From a checkpoint of a small transformer trained on Wikipedia.
Architecture: no biases in attention or MLP, untied embeddings.
Training: a variant of SOAP for these matrices, 251M tokens, 3835 steps.
Each number is 500 + 40 x the weight over its row's rms, rounded and kept within 0 to 999. Layers, rows and columns count from 0. Numbers have three digits each. The size before them is the row's rms in percent of the matrix's.

# layer 10 MLP gate, 512x256, rms 0.195, rows 319-418, columns 128-191
095:550514500493538448476574499501460470421570535504458505444490499600480529535471467533488509492507494468495532572505482569522508476538521508551486514481543451541525433522454555530488490461455502
108:509504535510541461523408539518504536501407515504564481518527523470490486573386476520506495509540594536534544474536577505504543503521470515527510509485459549543490506563486547516491456510522566
099:550518602439491438578504457525549463509515478510501479478500483448496495436495487413505540497486518531507584553563490512533435480439558480495484498487465525449444530454466531490527452520477480
106:510474464447490484526512527462496512502509463490485480454553627502555512532491528472489468505503499465514487491482491436491512545517484468589493454460477499444447531526496475516502549528497477
099:517511420557556485550507524535460485521577547511494499515478521538571573430501562475501448450531552593470527431464537492596501447563576508513560519495426519477500567489524504498549520434517484
101:567468441511501492491540581518470468458495464482475499534524536504486589522483508421421491462469560539504479500511547479544454532503537493534520529471552464497569505512514534567492557537524478
098:441548504514444401529465467469499525505462457433518518554568504468469471525525482545502505462453466535465419516541499523503479446500554443536390482556526540468519566513553544574514510537484485
098:506553468501526559463534523539492508488475489566492482528511422536564473489461567474511501445478469465536495524542544543509509536507473482517521529481432535439490463483434477485525493540543549
103:444481531587449517511572447587552470507441511508502567441481521501467551530473449576475481525519471509477526480444421495442518522515538505473527490572485483497495466539490450531561496588465552
103:525501484500521509499535495493501452570457536538563464506459505536459563510518526629469530485541552480523495492567484476529484552504512524537447488508494399376534510489561521499496474524522508
096:495478508480470490464607534403522549506533491508589519559564510440546512457473490507455526534506520519514507558511574588500496495501522539499459527453505422490531425485559571528557549479581512
102:527542530498511550483602466487468501467471470499462464537497448502530529515422482538566466497481561433484476477607569563525547506450498618498518505553486476494447451573499480572485517517429439
107:509423492502481499372509494494523533516502517496508478554444499504544555504539507538503523507517532551478453528466452549474524472447501565535514472537545397494512514492459578502547491471502452
097:498463496503441470566531517511418483520516449507482469528461491448474516552554456505549539472435521436480466576526473522529487485498469484566513437482528532473548544456473442451477497537524473
105:481491487426463464478511481506500555563502480454515469456494478471563519449443460533514444448540505531519567485484625440492567556482554502462546531484480432441560501521550521561467465465466509
101:496529462477524510482450494517506443486498489502529554463511482553457476496515500453541520444457562502506464540500566453540545509497568448540524466525544439519482491463511530491525467483420513
095:554475538509511466477483467492542472590498558531503522574499468446456514447497408516504551434530468450496479522468506522533458503475499503528516488418492492473474588495520535567527517481499475
094:502505485431579442563541507557534517467495459425475451474512521477412480554534432479471509534561561424470469508524437556508450570407488483547463495512604480561444479520521519510465527511525496
102:580477505567452565467556463522506538454536467480487468475508532482547463450551544459461496540510487542510396524477465493565478541489465535557577484535516533522521497492487439460527472463447512
095:490480512492398482530470529536478442581462526549443524535511429447529499435505492475521496530378426555500515437513511516532517418529468493488490487510498476465482519504533495489526504527487552
105:510447431541558488578423483520479486544495569517451474476549475463533453501457524498460492433469561553554490469535526551489475441542456505489577477508565440496541566485489515492523508456575529
094:480557555459513545460461550532464504493505482548488459483546592430535543510561517436466453490594459495442514553480501496502523575474489416535501484545495501497502526512397522510478521554515464
102:508477545562391519487467517487508522481415505481415519531531502478488530466539557442462446533476497471489465515463534483449523520471514529464537492481484464499437532499531490535473528465557523
102:515467474539517479411510528482547481463484496535467488536507527497531604476489510535485546506515548537503492483559523462517558494478485574497435526465437477559440476518558548458512523447494394
094:508429533487520445480525514527481419502561474538454499531470533538523426482496520512563486526508538422491492487460584519499525510392486461527492465449461497482478492490502637474461488509537542
096:534521481500478514499573497502481563546536432508545482550519427531471509484500521480513621525570449495481548476512553542451488535465544511527485523469535436478553527543453464491433564570489529
109:481499544478602411487508517524528470581500501519534532493492524526465516490447408465530454578580479462387482538490458525515520536597525538534457480464513509518535486484474422458475516542462497
110:546477456587419562507500479465519531443536514519460460495560508462460447486498570450433495485454525480449482517484486396513542527479518584464519560513522476459547536447513532472550505468476433
097:483491518526515474552538491523509562508478492532426475481497476508548480448463522575468508454490472505530397458494430530517498499496464532497501502454495522539545508531447491511458421503497451
106:493495581538502590601471464490520527522535538494618485542505500501523529417520479480490430496513487505525398480535497487441492547454532504430498496515359537449502549541485457521464478465550506
100:506488580549504544566493516520561496470497510511393612553523517519511469524498487531541486526423469477540511535522501463480527470500524475501493522557534516552490408530494480488458447492495537
092:512508428563506475509495508516554482460407575448501522529519502516527495491520469530436502537451539539522501477549465519542458475449527530466508488447480577551503473532540489589422459463501512
100:524491492520493442478504517473513473506545472504513426527455506532525439516438520498489487485503529477495481442548576507493492535520534570490544487480459433532539458552469457541548469493498454
108:550468484480527478485454469512520523434549506550498550527514443478508487510579531568553402426526512519449437453486509448508451459372553485506479522466524422480582528569480487565502476539575451
098:526519513521507507570472556506452540534485461527505423523500474505518468494593501522458538511510524539419510405531455432524425509467477445479456474574490471438457535532535541530413478469521461
101:610538467513540510573541441520520554507534422503514552528549543542451468481463486551541531556516444528439480502535555424515576490517506470488548493485518510542510495478662490514492501489566490
094:544517581506578432506475486517580524549490514482550514493512503489520544577540512472504511413497535508482521525527547563552561455537487555453491471511521513498495436530453526540447529509497540
099:458481566582485433485533579503474487501491531466566538491523561505512494512518509487465466498461504466398585466471553433527618429451483483437523481485525413478535507437588542489528513558486559
094:515458476515486519486549550524489532374509491512476466580545478527513526420508482461477541597538510469497513453484491428461517507469490467477504521495518420523493493508514482555493515448535568
093:514466487514567477455479443497513533583441516504519584539430474448534494524547541514513501469537518546503527518527554568508468500409561488480490499547454557511474506467536483516524478549520433
098:518517480491504540416506444541527441563576467596418520473483528592486569457442537459517456463470547474500578509446454486572567512440481441511514517478483525551459501508463489566510566477540507
102:517492466474521532453526600492577503480559583480445497489487489530489552527490520478469446482562484481512529455507479612537480467431513478529489497476536489505462473545576546525511530518537579
097:477508497530509552533566504527467495468508527458491542443501479530501545536573452522573528551526467536585470596508521429512609479492456548480485388508568429508418545535491572474536474544533506
098:440564503524461493540472522543496514465600442553482460563574491465554573510527487589458512552498491502524528480456484533490443493432493526500525471479433528486444506520451454466497471531441559
098:587481455583516503515556515452530499489543431484528512590503445463519506491507505446527477457417445496467425531457517502532539527615459545461501520432496416469502497500562458507534534482547598
102:532491527498513566505471478482477431515558465531498525532516478568502521439538549520539477548556509550525469545464453477472431497444494534450438478520522633458518469485519519497485574526499558
103:553536512437508431481475506476600465537527491544481427496451499516485489521587498493553451474504404483529481511529469488472479465434465521544475485598486530467507493517482489490503517573441484
104:502445537518533444528506497567522493547527516494519521496544532491453484510570528541453517505576541530483537468430462518460484531496552563502513440543530528533426524432431514536571520445492434
102:504495486487534524521424446391455497610475555522517532488459485496525493521522385440428534435488566490483476464446501520507557515521493513508483535557532504548501466450518507470438457515540551
104:484426457618433503502467554534387486524525499508464508510469579442485489483459478460526468508558468490541529441433528480529495466508562440500513506426449536576423529557592533531506490473479508
105:480465493569537591536523469469511544534434558496438473467511553540502549419503544435453500472514493526496474531511481594500512512566541498456503494540490392510478518493474534533433549435519527
093:485473551491503475526514520450471394443504552493523463525462514531484489462589610489570429485493570490514492508544471540496439535536611423578430585499508492517477447535508468499479506481498502
101:532433484506466510448512473494553443551466574482483487495539494476562411440572520511520548490507477452454501489510488568486479532520397516477536414481488480525560589452406425581492501514516425
105:559457556445477546541489477432529550443467475530502533508569533626502476464546533475547478489498496444505499453484531428488518449539512617531531453504523446577458461554515507457478495543539511
093:454441552581534535568502529591422548494464521512480528467535517487485435482484445537487582487508512537564468494509497452508566474492545423494525501522530551505539487497465472495493511464446523
103:479553544566497547502513530481478529462480516491514525509488515544458485536499480463533483484541487529448514543497411487474510574470457482487580500529542415505508505525520543534512448487528575
091:411445487537451537507517497432478543464521462511502506490473530493531524514498521447464552445474434489470512476508484514472497560482496437513450496573525496469560536519456457550452482554516540
102:445415575571516527503512552460443380503496505489505449503516525500513520464480516470498488573522557463416511525530555458535513447501420479485522477599437495500516469515560445484459561506571555
097:493510513554459443484496459449427507489474427547535444469496508479468502479507436419542504551531548491526491519484536472513552475487462575459544475547447584475520509570483473561461540549400512
103:545490489592491474468488440505509504491502484569507496480461498452462399561565461480478604515491502445456451524495514462505540496413458481455480633467504549511566519509574551449519536561569570
102:514464489604506444513488539499501482513522526477450508414446472511527552496531488504462427468490494539506553423514521518476583579506557502483524527541488460484555483480472425473539463496501479
100:560459579513503471515495485467446435425493530464565535541542545456537503531469619505523587577465531457533505498541441449557473542501509471509525521426449477490494569476529479505488584529479519
102:580426577487531449413467510507432481488516548475521538487498491527480477583562568450501533515560439505501472390496406473410485489429515517536502515488452465530536449583453495449549482524528494
103:525482416516519612539494446483506495524466463479486519537509506427515552528522533548454507429500559547467481505431490472523526477468535508529442476501528474475465473420506513468490494606514397
113:475575579542494447520485545501504447560558511555517503481495476554483558597465511520516563511435421481525529466491500417574538497501459446532505458427493511526487483575532532385492577510476453
097:467536490568438501504498459461518473500483515532473424520516391508458542513445469466507467495515517570518463544479553495484520540464509524572511471421554473518511559509552540542486457518483472
104:531543504548501461493516534428485545486472429466494482507550492492537482504615456466508593518544479494497545482514425539522488486544491587490492493486511558541439531468498434439502458493475467
098:584506486570491434565471515511512483510538450522533489482527540492468458424502525472489499536473529489505564565523505509441500528470492480508558517491510509549534534424456490511435564440450466
090:505534514545447558502501475536522403481567455480486520450451504541506479514393503549494499469573468481549406504486466520526517544476447595551473524496489495509536522577470519544504529496468534
103:526444553519533521530456483461450495514468486481538482525525543436521404518447468447452523476475501517439573453464547510498469463515455505480482519544453558525503476565513481398438503473559589
103:580525513546508490448501464508487541519530464494498467437529495463583506467554522503526546555546479543494522561529410519489547482567582521488474451479521523454493518476519447486525528509509484
105:496503510510514518543507532448510463543489474496488458491506563405559478504423466492574498433463569476569483435457501494433462454460544489500483374490460451498530473462533557472492497502474506
098:455426513467399528485538508464531432503536567530514567498516465475515597431515593452595513554515518524470510479513498480537541539521502506392457559471473487477458520464520416531483478568556483
103:509486476467524514519511508496487444492518517416501511492432497477542580526429497492481475510499505468491543476539488492535469487424532447486486475432496415523481523506450474549472514475549477
099:562479510487448524553549452446508494537441470528499516500500522414509486462459516549521516453447452510441482430464441545538520517513524521496484540547513500575518546494491489455531470490474485
104:529506456486531520499481481563461536530456514473535469485450489500551489475524536473535442459531472419461473406461508455554493513491549479489529470520494514510527475548521505567528454570462557
100:575460500496501515529501457584487527497462494438485422532465480465530465507501561525497501571442546545517524589497474531532505518539492473540574486519539481518492474445514519438527500506487481
101:522474506496541489517433504518457484567529447434504479549520506423530537501505446467512444491473476507454534473474501471438387454466537513429543538524516462472488465489482479466506433490484515
092:518478505480482492500512516453508473463510522486496445486446551500509532492504508428507460447445522461547490475467471485582497504534521470440492520502463459535460447508419444479507534484519466
100:502480475560459496571488544562522489535477523507585485571491497536517501472511449514484435509541485492491413519480520582519479548495449488494536461498491450427465565494557480570532543444485536
097:475474575554528505508518457460512509552492455522566573526550543522517492447517480500547494534460476503475452504531509463525577471502449470485458481512452545463558544504567511521484547467466532
097:487536526474521489500522521461525539577418481507517469564457484485476535531457447496505469503560487488460480556498516510514558459544399509514529492475545499443578489551535499441527520529454486
104:492551530431499460575480486488450390453550530458501409445580564515440517458500481499515510478523447430487534502459523489539483447570539525458498488486473564510557528498458446543536493546559523
096:456484530525515511437507522520416486535456525542505497558456510515472425511467432523530483493493507489469558513450539539506536516536566492521553438499457532501467447487543503510515531439505420
102:536542513481519498515483526487523469459481468476479472489468498534478517498457436398443456539522427499498539531611578564530562513475493474518543522579441460483486503501532489502509487512458513
105:484538547567506505468511469500455445533425500522473486466485487478550518556391516521492551535464487528479512523561533507597582449450561479515444440440506535503514534506519504507496531507544497
097:446491538501455537520482496544522461522567458481477509533457481427476537477455525437576452431502501483444478469461578457450522457542535499459496573518506541517546473495562470535575524562518490
100:501462502491529513509590506478426513547474548540491520457435409496589536504493479475494529466554519480541397546480474458517558451442541499495482504550483476491500502527531565515462547502440435
090:549442512465419463546533514465529595486469451516530511509509456469496488474485453543488514554559537517512502476516478549514490388491533587447516432502446498510446536560456517466529528568519517
095:520467509511626527476481582507565442471535538429501474519472533509509450491439400431560524433492514515538486453462470522465506522509496495544576458507480469449529541461509518532499486545543519
107:512532517589559515558510510541523487538423509530521493556486515596494461456490473508498491481475471461495527445466556455499547543512548473556456513475545473486514470535472446529483467506521452
097:501429541548540467509514467518517452538488502523426437490522452539446474462477556503468524503483534524556521448491522473499479519487405417557564443529451439601453525492513514454527514511530529
092:549486465561471520475570485494488484465484500497512530487461504526535478570524472476498518535455429592463484461554486496413548488445470486539491486446473427503538480511488459538476504456529581
100:530498550508493512450494449528565466487512437502464505534482512583448495457514500556532513460514443473470471543530504412447476513448559512384511518556512495520536521506487432453526505527495490
098:499520482517525519527454526484481466483457541483495551454470577485561490538492453541540525494531484492439483403483471498508448473468536549529502509488505487466623532470537480478492494468552558
104:570490538458452513433488497572530470547454514554498516491505465497541569514510431517520444579473546528462442463496472467454513548544484485483391507480445544512473536474454560485567501534441414
095:424485498516472494496437494544525443459502473443506522464514535547462472507483490516527447454494481492520459541507475530433491505480490520507462519550538526528501435505510496468546550483542505
112:514489503469509493505501544459505525485510554515518424521551502544376480475466513507512481504419472463517457470510488495489562426480427554473574449506427504570525502480547481502461490507476480
107:499502459545559500464496572459500457500510524596449479489486477451542471503458578477469445425420504509504436526534471497471502556613487495506512472490458504523488456437445469406458559437517463
102:489549468543483502548494552563484477513528512558456547488467460523432497467460489460524532585480502519498521495467462506460505505459511521533454540492535539528581491449462472540565525506529495